Part of a small language model's weights.
Architecture: LayerNorm before each block, learned positions, biases on query, key and value.
Training: a variant of SOAP for these matrices, 508M tokens, 3879 steps.
Each number is 128 + 24 x the weight over its row's rms, rounded and kept within 0 to 255. Layers, rows and columns count from 0. Numbers have three digits each. The size before them is the row's rms in percent of the matrix's.

# layer 12 MLP up, 1024x256, rms 0.152, rows 299-405, columns 64-127
099:123127111128135161137174096151131114118121100138133101137149117168117117102121101124123095131146134120144131115132113159192150131111147103115126156154100158139177161083131113140140083170067091
101:140050119144126117130135123148145144154141126115130106134133156112135115104130115141177111118154105125133099096125165098099141170163113111120141093143172087102124110134118150076133106170132099
084:125114103185108121145123114122114122124158087132171101157119134083129129091138154160139100101152102137092208110150195138160111130104154108130126142147117143144132106167087141127108115188119133
100:166138157105152136152166156147138116127186128157161097136122122120140150114111178169129130113114144110137132108076111122104120122113105139108157151127123097103164174165093143154126091107105115
094:142146125115185106127151127109109136129111140120119123110165149125136141121131161150123158141122150168103115123085125164106139107133103161175098139142136130157137143150170113121057132145144116
096:121133105113144122126099145119101107097144139168161092122109119141135132181131146131075101090111174145123128168164134150100111153135170173121130131162127169091125132138111145131137132090126162
095:132102148149135104122129172132114128114132103150093159129099104136098143115110127145148118092129153115155104140173113124138112138138144138105142168142153139160061101135160153153086109169133151
099:152134127119121104129151141151140125125134092130185124083108117164137133148102110129138093124109167117111145108092140164132132099128131099170098109122152119102134118170116107126124121127095110
093:133121134127131115103133157127145135154107133140135112107128122087128072164108106132132110129150131156125133086158121134120128131154143143147126109132133111153150157146153136123093109128093126
100:128108152103147115104147111157141120116141096101161117161114148118113144162141117085126136144126101100120131129109144126121103142095185161110169160115160145123152095059150129162092165137131121
108:139089138164110119159138097124156133193105135130128112146147075169163147148137160086133164155120146100105123144137096139140137101154119121126099146158121112109191144163120148092132119123060117
090:155118162131135084162134152137108118086078143134109096152157106125141125139084150129135102082122088126144124117119151136110126156127096122170120142115103151135121119118098084160109120157089113
103:136128150123150141129065139130150149139093164131137145071148130160130096101151096123179130135103163101150118123140148072164070129128112129092096089140080127138156106115122117102140126134129136
104:156155125142152160175159085090179142146183100174169083128094109083145108117137093146161131096137145145143144129124123091164097152120096115116116162113138124167137115123143134108150109139127139
102:093166166162150145116149152147118140142108175103132136132124101070150138143147106121099137151130137096114165155130101106101118129143132124138123120071094118160116136074143130167133113121138091
099:170111152160116154102116152137138139172182152180160120159118138127150146117128137169108117126122102125167129126130116152113148111138091127125132132115152132146131124152141087135112110155057112
121:109141107131147138138106132140107128121138133168140087132110131155123150117119080140099135136123143156127100121094106130149093085126091115113168117140135138142145119133153103073128109122096136
094:125180130138091111130118120165109132177127103120149110137121130102108134101122117099107109162132146140104126180111116102125083101140164135125094115123141138090103170146146078132094123176128123
097:096129106151117120100136188129107113156140119105100138122087106109083149152150123118174107090142132152171095137134105117119135150101110116151134109108111099140175115057162150137126067145159154
101:179183139139135138131142151081138159122112128126150166151093146150096114116144102091151194110108087101132116138124144080141141153121126113179133089141122120143152154123116119129102063145106147
107:136179139149169170143133185155116104125107094125129141154129125116154125129132171121104118168135157099153107120162113137112145150138116089130122115139115117142114122113104123147181163147148152
109:130162125102137112131058119173122150120131111139110154160068119139085124113151146128120146173139125149121128161152137132081164143122134127117175163147138135187079162121130144145140116145104109
098:093125105159101123112139106126158119105126116175068103144127081165112110114123163117115142139144140122146148144123119158069128148133128128154123098174117141157108117124107167134135175110148134
097:136109111105126141101175156085125147144155119123147148135138102164089090133149161130110166133087131098142098112130095128110132132116109115108137138147115151154126112112118158154140120124127112
099:097119160101165146116144155141111080092119128127159128133126133143099145126113147119122116084089137117110109084104113133084100151152168146169109136133142121152162122138123112114135144156110162
098:138112143087137135157107112092100125122081074119146125177117134135171154154144123095133099117122131116095103127114129192049111154143133121187119145166112082078123190129098117142132162126097169
102:122113146135129163086155137116142113125101108119119146155092115146139092129136076117174125093118121117075152122124129146091131145100154096160148162138127137115140126136121128120115104195158133
098:113109144131174147130122138142120136168123133146134099094154118124116100114098128125122127151111117077125156125106146091112089174120163102139111149146123128118089180084105110111069094144116138
099:155113133134122109095109137108104139146108120128117153089102132047109123107147141037136090135088107121151124121102138120119110163154133141178148072115151085140134145138138151149143165096111147
096:157147170127148129097106143125114130137150163137127106193120110113089119162160084120156092131105130134139142141157146127132164131114146140105137105136091149099103164107113171101105114156148111
100:182092144111132104071140132123120159133145203126112111112131110099119162143148112157135130123096091156100134139121128101135130163138110112119138142118155137163145112107123103157153089165101103
093:127093127120137169128141114134105131126101140120137130130124119151141136141132164141152117170138106103133138150126116210061151088110116145115146114149135130072136109129119095142099098173128138
097:145161119154103130138126138134115156108056131083085146157141115130160124135158113094137153163163124098098133137140099117141140131170161091164141126172093100113157130130125143143141101154131122
098:150135172095089124086134153150144122121135159144150132100138135109156163137136117087150137120101156108129138154136123125094096090140126123141134138153104125114115201096130160111136137118137162
095:135153089104108098084118119161106169144155127131132140111141140129138119169131110117104131158136110109149169137093115094126137123075112131123167100112171148115159156149105124102115126150093100
105:178151113108132120096156071114113149122132141155088154115134161133148123114130109132141138134162146139128131138092181174111118167141142103162111123110092151135149130119104136152155153130112143
103:100134096120108114108166147142112126151080131159188115125117093081124129121129156105151152142125104136145135141125160108113165090140169116123161118121122167123099100084118114068074156123128170
102:136105134168120162137094152143132160156102194159127088131155126122110142164153120133108139092141131115118104118082104087136142191127143155073120165112133130114131171093150133132110120154151077
101:120158120127113152175109131139155157133085112154130148120156138133097081127146084115177122097137164120126069116124136136123120139133167148141112088119119115139195087139132096120128127116122114
094:179187123132137132105123122094129122130146112150097105112160120111143115157131144116086137116176126194146145154130152147134161136118086073112085098133100123156137102171104156096098094136136106
093:171131082149123186157140113094106124113086155085126136101116107084120124130091134096138117156122117133118126141139144128137142134117172113165126122149097100139164110108072126113132104105084169
092:146097106164126119151124158147113137131120120157142149161125118101116141146141155145104096095142149106157119165135072067139123148097114120100128133157104092151115139148131101103177147140158175
102:134089184123132132160158106134114140125152138140099131135156159096157171143113120155162135115127137142177171126120140149095114108117129132125186146155104145165154140098133124115099118126113145
092:149138116121132145137125127139152093122116132172129122161114112118143130121190145137170130150167099176101086136083130107137120117121144153109140151144127119167161104121137132115119124125089117
086:094094084145108129097167119134123108140109126114126104128143118127093100108104150144123112116115154164144121121154138155108133163130110139112165116131079153117125147148100138101092120155077165
091:125152121094158118139117132117073173167131138072137056112160115119135121124116093128148141133128106145177191147092140103110093161129143092111117131083132112127163112117163151106153158144136109
099:135137144109151157074167128182126088146135076105179119145150100101060144141145134083164137104130118149169119115112098118146114133139098119097066167131150138102086163142108092136156121128120126
104:150155089117138148104129139148130140076147118139162151114143121137149111101130118138151101150135181146120116195167149158088141137150134098138167145053161131116112132144104116200135108136127136
103:126131099142100107148130111176143115145163071149143109060128151122085136124110105121151118118143088118107148183156095161163091131135122149159111119104140148148136127145095106138138117131129172
103:141169122106155182101145107132132135128111130084169108166087167157100117126083127143098106172133106112121121080117119164138137122126160125103152150143084170117126118121134093065119185098137091
093:148112138106122114110134136070088107141170113155121132103145095133102171135107136129140110089142151168118141160135138135111098127125118099114157121171144092117103198154103114151123117148141131
104:108148105124160146143082117119109147118113115156136152130061165129102141126112118108124112127102117124107116134162130121145153141160134118128133144144082161130142129142117114130112164155153142
108:127176085134133113108108151103130125175147092107149111161143131123133104169112158139134184125129149115126166157120112099132183115084117108128107107107129104168085099059149109098101133122096064
101:156122110144122164097132146141141155072126117137148141122143131092129175152151094130119112148108098194147161180152141118115110140125135078164120092154111135170135104135118104134139123134104143
101:162113130130129165125101114121165142107105083155127143076126129121114120110124132108128117121118147129101154161084133167104113140135127109143120092095124156133172156118110128094077113086142139
107:131099133128115139127118122140113127159081134173144100098146132141138114148096147153160130117188125110128134140156096083137126137124125186139155133087097127172115112152137098090092137109164146
105:100123147144146127123158124143160111132151132174063134158154112105074148138144133123131101129104156153110102115136108093125148135136099133155131170157114115126122103104122097125133084129139100
100:144167104139110138134127130153092110135138068121098120151135165132148157088124142089162122107139128124126125112139192092133124109161130131160157133168093174154156152106082076129129093109119146
110:116126127183122166154136171109135148114106152117157145109117173132082104122110131167197126105170145127189125111144114128136097134098127150150143128152120130110090131110127097080105128115112181
100:135135093135186100148120125120130088134136188156163113111144129090178096138113116087141108148124103147144147110114077127120109113131134130127127081150111174175185169107111137131139118138145145
105:080137160171114103110129081146112060153141122147135126129108113124137085132148146105149152138112123092087128112115154141129088154140131132110123127104116139141114165116111114171103161108121103
098:168169123144121103162140131134125101146112165183147127109135110108102112119139081153125149152163138160158130127147173145147119103167080156105134092140120150125126134109136144140125140124178148
104:118123146128162116101152128142170078115163105116085131132127102142121110185097170105112117124109135141106136166143114075130155113146143153031164111131146125115127082073128142120096130134132120
099:114081123127172138144135148137142115140128144122112145175136103140124118153122141232153120137106079099170109124058125153113117147080133111140124137149112158098161141125172115125102105076130125
103:097121146103124134140119107113098129123131159090165135166136131183141159180116150100132151110152123117113101148125115121129165133127117062116168109123104113197151166118143100077157153118122180
105:163139131078138154103121126163141050163097140129122136117092104091118127132097129136136118156125115121131126172078126126105114085105165150141124123133147140140102134128114123121096156144130139
099:122135156108116099142123186147157135143145106098141101150129128114074177148147165112140112130112143122126120089168156114138175153138126157216102190127120129136133080129128102117155100160083131
099:112118081144135137113101172142136157165088149115132154090146123145145105126140115117129100150138135122144050130135143101127133128115128143136127150124143125128135140118181127115137157121145139
100:153113126182096130172108099140154075147130131132121126101126112095156153111138161088128125141140139138127144106124092150169123095139134125079056094142129158108140125145144116136154176125105123
110:141170136110132112163183095136110118129170171161158127141139171116125160109152119127151120126064124139090122144107121109122142149085123147141115137146063180115143151108157168114099138141142120
101:103115131109132215126141112134138147109077147162088078200108147155158134120147142134128090125131139124157099114133055140147111103143122122155107115117088136117096123145144132127112113156075119
108:141123106140135115114136146134171102130197094174123142152122121128149120121121103133113098113120116095135158121108099117131102128136135148081098108126124158097165126130167100124131141086124218
092:097089119123130120110150171120111147081108134073128065093132094100118120100102138136134131139140121156118133120098166131115096106133140128125136101123148104105153130144145115134115106180145108
097:108122134068169111103142094087129128149127125094154153140143133113156123101166127084093092139132139152125089104140117115110121107149115144167111139102141105132140133154119113108148151173128110
101:141144129154234107147106120138119094151169154179118143098128136145149143126119114162131136138148156135140132125147131113096126176098100122142105140078119078131123149098156139152128097141125132
099:146102106157123115119154108120095143133111130128121116084136135079151100146123079127149115137131145158138122139120116095140117144056138094139108078131128110096148114154160126148146159150100109
099:123089123121182130137143081132100168126136076147124102080092128130090083112131140086131084141103118155125138169111148154150120094177176165129093172139125161131132122130143109107183155139134164
107:137135112175130121117123129122079097127129150124161134125136158094121140169178129086171106141126155141107117089147101132139114127130094110137152102149074112124161116112122131116132145155090118
090:145155088142106132140114116109100187117143129144105141108132145129081097169137137101135108128133120141133138160120136109151138098137152138096145130108134107098131133093141159117120098113107179
098:151145145169119094131146087131108108119192149159143135100134143112117107137092118150154120142066137129147102112141128130138131101124170114140148180118086128150178115103169105095134141099108089
094:149119147146147128174147126140125127112129123121119133094158100131154115164106159120146148146127113120099120130149110158137170114133129148126164128154104153127108072134148115125134144156130168
099:103148092100141120128146042082147075150146123156157133173114136120111123166113105096140109113168095141150129132123169159150138127150127147115063152121135126153153127109138140102146095129151116
096:120078132097108165100103155186130150110150111151144095151107108092113118111124147116156121115124075126074161122149125154135088134104141147140124110112115123132108113107116127114076135159138115
089:128134121136181155189160168110083114144113115070124104147096102128148151136126106126142106115124138100142128127139103099086155130122136145128102092108123105133144148078123153170128165127177109
100:084145123110163121138131118140180118110101107147172163120124160137120168138137116141097103123119084142079142101136146115168114106146094157134127161119132139108109111121133153155176152141140105
099:166137154149092142128120131078126126109133075153128106127121140174161159106140134126143102130127130155100135100170121147144121112131115144130120091153126084129144142146168096120114106147139124
100:152146131157114114111119128138124150123116104114138156158119132126121157130102126149142102109160120184128153157161109164145138098094128125167144168170127110139144151125123176135159108130098146
092:088134124079084137121147127135144148157154096113145132108148135138113139136170116103123137104120098141134104083136121152105130116174111104101136110122133175170120130117080176101149097140158128
101:116152150140138156146126111125136127146135125156134098167147128153129121132175153109153116127164141121109093151160149109108172175149155152093138131174135135122154135169140099119143108112066149
099:107117115119110165152138148104131169108165072136159135171127100134123145108112154141137142098137150137132131098149147132097142174119122123095139179131124119171149117105148142129079118110133146
102:099116141160132120110103138112137154109139143069139140160116143081121116106103105150152113122142151095160168129135088130124145133116133132141145065155158150151173136124173170133091178136172095
088:115141152155116172125134109145118139119149091111140128106138143072151119125109117115140136084140128117106109145122141125143145118095117113120087093115118068122087134119128102127118158181157164
097:170146123112112097107094150151143108158108150111109139115160083107143121139139088129152111112109067079123138129156127161103125118142126129133137107131085106119113131137174105142134122150092138
122:097101124134104167150099095098124109148107142110129092103096131117139090126152137137146090153183143154164138124116142156127146109119100141174135143108112136126139135092118155117137102151137117
103:150128137132105179149150099122122108114136126139123110096106175090122120087146082164175104145118120126114104143123144150109181142101111153108139124133159119093080123133175161195162127104141105
102:139122131199108156107150175128099126113077102130147112177174120136104127118093130180117136070142158134117134116129072150077135115126140152127099122122128129136135097127135092086139135122114133
104:118144136119140175116139112129144122140164131114097108112110140082125125165095118131142135111148122083135115077107133105139093113130147144145178122089072096123123131086153135144106126134102123
094:108107127104110149163084119156093117149129168123122107118148127104137129132101116114135062131098143141122129134100119114172113139128114143147103116150137135114111156095136163145142117132150110
083:100124114181108138110126133140122183096105107135131123152133134106138107120172153118187115139113112112120082153136122131119126084101105143122175135124130138136148107120134113110135126134147149
101:135147142158143138114116128119107093152177133137128106114122172116105159128137127140141130099132121104098128094173124126157156120133157101151101116053151115133168128133133115127154169099163124
098:174114112169156140112075165156103155091167135132106149119148121138110163150141081096110137174094085137117109071141136141119126134170157141143104116151112093135121119110139146163106130124165138
105:132093110131118155106157105147114138133135132114137105168106065123109146152157122122159085158111153116136137153153105099122128104101106133157107159156093140097143115106109116091129120144139171
097:117171120133106127120147107144086132179122132102121134132097096156143091124081078122099151105084155087118110106059125135093119113107158111131114134120117145184154143151159145140149138121067171
094:079135119131123125148099107116098135180118105094132127145179125072136098169116135195139147124095142123142119142137059160141128093157127122117145141163091133141162130118179147130081128150107161
100:090122131125126124080158151149107112132145124137086127145139117094100156100129127098134128135125116100159124149123085127089133165126138119130137143182110149149139177122163098097152125129159149
098:153148118116104139146152127118177113114112149111141112168153143125117155142125153101148150115082146106097138147107119135146123153132171136106124108129113131145115123109176099057104137138145117
110:107185110113131164134125167152102168133124145144153103125109101100175097145119119162143106126095134178140136126152102139127179177130159138123162063103105177108112143125106103108124098132117124
# layer 12 MLP down (transposed), 1024x256, rms 0.153, rows 299-405, columns 64-127
099:102133106125112122147129120112088077123130146152178104126093106110121095159106106131161128122098136144104091110133131165112101116122114160140141140101142082112113150141153134126108125143129138
105:108166167085167134116119126107163145132133094133168143118104112148114118143119126109108111135125161143146139158132075146158135103109135138146085155080146109165088074131107129089087157142126126
093:118137138118142162171101150100137118133130123144120142107117127130137110185149097144109149124144119113123093106144115154106141137091051146135116151142148124128129153131084135121123139121116119
094:095124147134104124123109096126088118104111119103125160118094128183114110142114056115133162167123110174177123147144130113158175149108161095139124110179118149101083101122149134111163158117127101
097:124132100119106092177119151120101120152124127118119121148147128133131148106148160089139123121139126131136096087140128097103121122157150121111115114106135127129108133151161116154130090090073155
096:131150138146143105121094076166104130115135120108117172164098130077137114115122151098126078105124135118147172146153135118154138170136127110114118153071116118144098148111111147103112105135129111
107:123129090128087153110120110118148148118126163139117115107146085154120118106131106142113134129090115149109114158093134128090076125105150087158138104130126121106099142139148170142141081099148156
106:098131098127097121132184087122135152147151158150146116096139104117113114172160094158141123126142128120114085170133134113133110138128160180132103152150124169152119088111123144149118133129124105
100:079132105152146175146119112093155135125166112107106090131148130180147074142118147110175105150104144155116111129138124145104098158118119154136119145144141080138104095124092119119121097139113127
100:141099119142167112138119114139183132116149136127142152108132155119112114097095140154088123142120135137161118148137166135132135094128134135171118113142141149114123196177099126099123102121118131
099:124175122101132106125114117111140106141145121121111099153132105082068180136148140123132119135100127164165155116101137127092125142121096135115131163113101119163102135113165103142140146120107169
101:134109122073118129161105100112134127130105171117105117158152113155164096139094079073113152119143099171151158148135145110120123154119103100103144132163127101128109132106108095139138169111111106
094:102116102159107147081168168106143126128145123093113117124102133117119083161131110136165120190116135155125126116125129168159146135145121136145127078147110154129119091094112116157163110153108152
097:131116154144099104134120102155126136097126094172124113140099136132123077129122113142103127176144101114138168132163136150110134145132145143112158101121120173092121125145138106145084160114115122
096:154082154133105105103134120142110081125124143135126106124096105094124072089138094142153148145084121105122099095128149151145121127111127149114140130179175135074129112147120158108135134068109153
096:148163135113134127064101080116133122124170141106111164147139040163124096076107143162133130126130150109142123107093123073142153136128126116168157126146114127081099140152138130122130124129143097
113:155132115140129143126111156085128132129119112131130129165140083141135144115159143181167125108097137116139113137127141140115142157125119109118146181141119133105133111109168135089118137120133121
096:175119139112121126124135148143111139111109114111112141099141141126142145132144155132090120113155149127127121121143111112128094120142159111126133102141166113166105139136141167121116062111107155
106:122129131123117154155123133127116111115127130116118100149154137095133097109124136144097130150112124103116146092124121131130154141112149109115109137134094110145140158125141111121111159062109141
100:117083158117117101131109135096112146128128113158142157077124118156110134135080114117119116144129125122167134154098120153108138097137109152080137123157121124149143147099159169128140182140142089
100:147141153130121120148132077130149142156124152131129159111118106119103123147117118083154164150140147158098146132095132113097097122097169105111114144136175110117155155184128120161119130149120107
098:133132083123075093082139047124123124076141116095175146132174158171125116098124115113106138125105122136107129140154100115106106124150147130161138084141129105069107102151094151121104080148141151
097:135131129114143159145137094094148099123089121135124095126131113115112142111114160124139089128147123138104122145118105108109139121122088161162149088153131098125144122113145112163091124133133155
103:127169136111101104153121130123066129105172149128142109155107149111125156160120120132107122176134107140142104129135155110189153131084135139119138095127115114122107176149127120109105070125079137
095:165135114151114119115130122165143156153073165113102120106115143132110096119149145132157174134114137103190140116145136133177155134092103111163145162134095127124114122086120147113087173145134145
093:139137113122097157113116109160132105131172141102142129124119126122116109075108088142102120126158134142151154143103115121158133136153116174093117137147155133100142114125141140146112138106126134
104:111099170101135133144106126125100173107144130123150132087100124107104093104166128111076094131111102110131111107121130138180141130157150104100131160141132164134113188160128147118111161147142123
091:131145139146150110156152157048154156106135119120125122138126136119113143146115166120107112131105136104077098131171106103126157100132089067143137134137128124164169127148161156082176155155132126
100:102103130122112158141092089180122095127198124125124153116127124158122158167094085148164146127089115106101139072207132141159143161125177139146155144125145137141083138130142113160156115108104135
092:116104117114061109170119140128189088120114144153123150123156129108171114087150136166147170133149122123134114150122104155136104143113107109123113088174169099177140104115116124109162113120137120
094:107186131097096127176091131112103110122126072131174100118106123133138143124113130085131098131146137116159145155149119143146124092129133108180115126108137142104092126105118144131120183155127132
102:102132127075114150130147114102132096113129153129195176130165107099141144128145141112134139147138147134131175136097126155139133120157147142140121222145134090115170174113093119119122142120119149
091:114067097169145168126110124109129107131158106101142088097123135108150083129048115100113085103107120122144103106134108147132114086064112109105168117106114163112171104133114136121151106084109111
089:130090115134141137160156109115156120102092111136137154114142145153102121168182100121136136138118096132163135089139120131133145129117159120112140092121130120158139080117137078118102164121176146
103:109095121126158139098123123081124075110103110130129111126119129109142142094127131135114115107135111164169113118128133112143141143093128140111125115104109119121124119121134126137112159155119125
104:086123082152094135114119118145107133093152146161138120149127149115157112104130142101119112167142090075129135100154101124134125175149147118105132122139128107090114110125143125141098124172102128
102:102140141122149157101119133112117115093107124152187123138131134128166103112146156108099135079120158122187157171150166132072140143089091091126102168152136116125103133148091152140182110148171156
104:140157170123090106115126101170151141157084130089149153129081098173112131121134109125124140148140132113091095118151098115115101160136145102135160086143127114097143090108118160134109106152139146
100:137094145146170084102182114083112124101072140113133106133129147112130148142121148140130075114105173138102148108109140143110098131117123118116172120112140105102123168125151138126136108143176136
080:142098173160110150144084148112109138131111102144112168142142067122118115100124141218123126169140143120111099123110085143119126130168122092114148118137121156134106156100139132103095128100141080
096:098140098099141134136148150169124127123092110136114118085131129139129145123116094153132095141117095104096134164115120102120150173136090138136118147162110108141143109138109157078165119161133098
098:120142130105092116124128127151123166136161126129152140139093106116117080174159104100132163140143101102112104140118108195132131125157154114145124138100140143122163151136179100167103170113138118
098:095142157103110070109131105126130123109101162094132157147065141138096122117130174151127126105125122130168132091118140131136138132128150129099117148091147115121140079158119135145147090092135100
092:087141148126145151136135130090118134061139106117118129089125184162109106119162086156139104136130103142138123099117112105135123106096093118115115138161100102139111133130132135085135148139155113
085:152129167097135166111158157159110112119147146156106151120129137094100128136123133113139129146141089097176143126138139088146127089098106142128124114081130085110120110097137139143132184111148165
093:133104130161119115114136062148137120089164126163105119141193159183156080107117152108117108112136135097105138121113127137168151109108140172153102064171128136132124147134096109097099107093158105
090:108079101105099106151167143100120128160152181155084113113133148132153126149096145112117114161143133115146174139158115117109148164095106128117133128136146109135137158054127122144149138137105151
098:132133129140108124142139086119129106156113109210142107110101186138110115155091104115160128155126161111138146126152107113088104126129161161169112180136087136114143130117135100084121122110116152
090:097142120084145141089135134086095172095128151105126145159142117190148166157128114154161133119139113081100125141103159132139091143088148146075098111079112118101118129114151163136121083155137129
105:086120116140115105131126144115164124151126094106080121087178164129174107142117109117130167132122098136097125129147112116105091151083099180153101153145135123134121151125095142144129109131093166
096:108128153116129125144136120161136156146178135164159121147159132182124118134128130096166179121151156109108134106136129131131121128113145179186116174118096126113098170125107109100104152137102097
100:130067163118130110111125165146117175112115132129126110111130098133086116092169157121084127101115114082095154131147159101165118155118127127151133091097164114125163132153105142075157125121154106
099:146139102115143101139169177106128124132150143083146111147128151168107164144149172104112117091117111158135125165169180114145151120111115173123157119113121127136120091162138118136140167134103103
089:110149118161154119115128093175139138112111146110129101160149076192150077128092102144146126160128093109092120083130099136112117135115099152103165107138139107116103126133099137170143160165150126
105:111125148134133156189083149133141117108099127160119124156112129127153083144148174148162142132161122130139149131167141144131158108152115114159095080097098163150166144121137124155098066083128121
110:156159133129106100134147146111174088131138122114121123146107165148176128125097131103098110130100119102123148163136132119121126090106147129130107135130153133114116147122129126117147095154140149
096:086107156148150120150088144122125082091130134162151148112136127120126092120097090105144118125139103122152158154137098117133120098120096125114143105146132107099136095133119116128119161151161166
100:094126167104125128140133143109134102145105133124134122082119138134080112123082147137115175109113091075110107133123093146126155130107080100169139167130127110125133165131139098139144125129138135
104:166137100143198138123154090160163099115111099123139180132164163120101113175164113114124097143113130107091121146146117132148119104127135153106100095119160101099093098134096123105141109118113123
093:138134112089112089101114136119108115133138081122148125135148098140111120108145156120136129121177100117104108097115164153115088155124134115117159115150160143127133146160093165107127116172144107
103:109126155114134109107068153138075134103126088125142060120108129125102122145141155141119150142121123130148136165133075192174156143163170164196082107108107131125101143126166086151119130139095105
094:158115142131070172109140137092136122097158121156114139108148135103131161080073165139118118087136120115158203145177109139119147097107141130125131180143119104121124079112109130147145131092101090
099:097120134174142108170138113088126108164101187109156096128096169164138147107122125150136116157138105107154135162127148148141142117182152130124147110111153157172112181132148129102167112112117189
103:127148075100134126122115111171118145106159179114157190139127110146139123075134134122117135115121130164130132122098137172110109156092134143173173104150165159141145112137127095143122144093161088
102:123139114153136129148112143094124132107153080122110169121110091127172184104172140097106157133131133148069130138164143098158162162113164170118102165099115102098137104090102108130137120147108114
108:141124093119147131142113143093133129151196121108116140128157153129148117126155101127119135173139146130128097120106135152096131135145134135146132112111178142143142105130147122182137097102175159
098:139111125135114139143134156086162160150107129131120097150113120136118164148098117149173147133117115165123116134121114124146087107102093085120149092165126150123145119160101115123168124123139129
101:113182115099140138177142115123076111169103126137152121183169139167140150132120104140152132133139134106137100130133130137108122150127166151197138121121102120129085149067131135075158107110083110
099:129132095131168067173154150140109121110132114116160096158175108094120136109153112209152161119147147142165105150128140129116126088144164138152115115108114146144106117098105166094116094142084142
102:117150141116116125101166126090132124137101103110152115165127126145108116135165113139114115118107093075082134127147174170144118127119149133161140084139132140142122150122148107107134134136092148
107:169130105111135132090116123131137113118173103104093116141150113100088116144121166118122145084127126125161105096114147123147112142111146108140141127118082113163126114159156115140114098110130111
100:109139147112100158123143119140134113142099135131135119152119124111083120118164122116143098173102087139085147129118159166112090136089142147107170128173125179123064133128097122101140121136151116
103:122116136136151123098162152113170107124102122159090070109120135109130193155118122144110133101137111158117140143126143140116098114137100149139118048117160084138120160139143138101177124123135133
101:083128140155123146141139117123153169081082116151112060115128174131108102140084162135133161121113119127145139096127164164099150162130145122119150123162084173106167136089134147131125113113096138
099:151155121178148199088123111113129117056107111135131116148097152131147132115133142138153152075150126146119119074150128131115097080138156089118125103119098131122163119110154168127139149124119127
098:124119130096106115129152099123127168107107145095101126118179113167164146173099102114166132151164112125150140115119126119126119090137142149137125146118125168131126141123127167136131104081133155
101:115102124135115152113118092084094112101118145105117138147172139126134127112114108123108144148159142172110109109139104113070111154115156094143172097116140161096121099120153142140071112105096106
103:153135137180114124122131119114092108163140070107164167157120117195160118131111136141134152149117110121136148177147103116140126123148141144133110104128124164091124118138165105097124069142125127
097:137156082137104136113124134172138150149132160067123111171099130138113174126156142148134067134131104140121165101117091183120134184132107128138129132147133135093118109141140167084126167137136108
097:151157101087097099126171134135108126098102142156150174139121165159122107137118092113114123172140086122126125173098112081161143131172134149156123095117125092123143140134114140113125121144121135
100:170128115129130120130148137157143115115131117099096146094105168142148140127120136162072178138133110153156134120144110135108132124109158126091104150115156159121133126113146114168128081166103124
109:138184097105125129129113132118138130104122151120155129133102187088139147111085147145134115140133122095129151139125094144131132122134120183125165162135126122132127119161115106146150153139098125
101:115135124114152123144114160138130125123126117119142144123116187134153172166099153135141120124168177161150125126150093165101082107118077156129117121158130126112144147087119160148132126111142078
089:102112162120114133115123156136132105153148117165136137132100154107128150139119148103086090135103097140183164130136124148168149133099119131121151129112128141138112117130115073103145132148105156
103:145110152108081099129141138135083089130125169075122127127162137135180093105076130129119160140175128103123114065112143102113166116135127128117134122160107150153125144157113131133112125117115111
102:148083145156122104136092148133136147132123101092068116150147152173131131150127119134084167117143172159126152146145140164128111129126110145139116106133139095148102171163162117160168164128077150
102:127140143121167102111124130154114102153095109144130112092136150095110110127202130123081116145151148147166127166170114102122111123105112072191132119098128114143108117123136134130116135122110098
094:119120149141139120119156128162094132146105117077152150186132084134107192122149157116123152095120096120091135088130102122112098187123117145141145122139133157131124152157173121154133135118151151
102:175137122147107115130145135112121128099125089107132124125156141150118133100134122156115123124113135131124134122132102107144156105097150146108109138120130121130114127110137108106086104174177140
109:147125109123137162138131100124094136117117150126096131119104119101152133141169085108077142127101130125120106157126110125159125088155159125182096145169150147118177150117140165110108146144117091
111:130153102140100109169093090106179132122138115144118114114106133167133110137133077152096145137163088136151148092094147137115132158104147146122124134096173154102137146078140106091135104208114124
091:104144135109117133115106123124180159149092116131123164137105120125159140114096148149143149151111147121119110104130136152126145095098150166131172097108092130102118165147134126109092134145139100
098:132134124103159083131127118105115138136115102149152125148120113146132130177134129120146170163093135157104092052103074107115166119141145124159124103137179094159118105105113097130112113152130104
114:147149114125108122093135111166140119080124118176107135156172111128089092108124079118122114123084142140136124115093097139130103115057128125127160139088120148099152129132106111122110092092136120
102:146135128153156118114119142103105106140107096071192169150130140134168117156151179130146129125134122107147141161127114117158101143121115154128103088112102133155128133126123067126152107112128141
103:098093148119151072097088128085127173144127177130142143140126133131116095152088135117118137115121144068109147139122076090116142152169150105138119129124117118110138128135088152168111104144165112
105:146144129094128128115088128122121173106150143101118136114157108158139087146174086162111124137144114106129116065111168110117132119109144152124111127120119056128110164099146123117120102095134119
092:154123121116136131085120120114156105132079143140133133092121139113192142132091126102102121112122119120151090152124127124096161122136152131185128096123117141161134146111172134096146136103106163
089:102094113136081135101108115148114121113183122126163111110117148096163155081121150093111119118152112112132145095098156133151159086148113072166147180151167114117096121105163159148112123126094123
095:153136101150123108148122111104142159145136156122116129134134149133148138097120115149122129076126137129113103091127123138132128145108142158153074130137150136087130098102149152134100105101151097
102:140105123112120150172110146117141150116102103108104134122080140112148153127159120154115106105134161118166152128156121094121140117121129145134134130133110131130127121117123114116154191141168170
097:136145121088117094132116120135132129138105145066083119155125095109127121144120123132168111098144114144124154128112165089084122123108152145170130112094146122152142080141173168157130110124151148
100:111130141122044114152110113103113125101111159176107126145171114107153156131190166114104131120124124125126128096142147139134139125150109139124128154112122147131132169118150117084159170139140133
097:117129138122103142139129147135099105123133108141164148120146139154164148150137134144148120124138115126116163166140112143092097154134172134131100136119133093135108107120116140129129117161121114
096:143107140142092101143122066126148116135133156140123156128050172155128132124121141149092132136145157141158116115193118094136115059130116083102120145115135157132125109110137142151176088144137137
111:124150169081109106106141135094132140154103139094161138128103133148125145129141101108118131128152128110122106132120115158144153110134110162152129155095123139160154200141092114107092139117105157
102:114126115142122164107126153111123116139147157122143106138152144124113142173124085093108103156139077159185098124105141133143106142128134142131089128099185135105128130109116164121132150153118160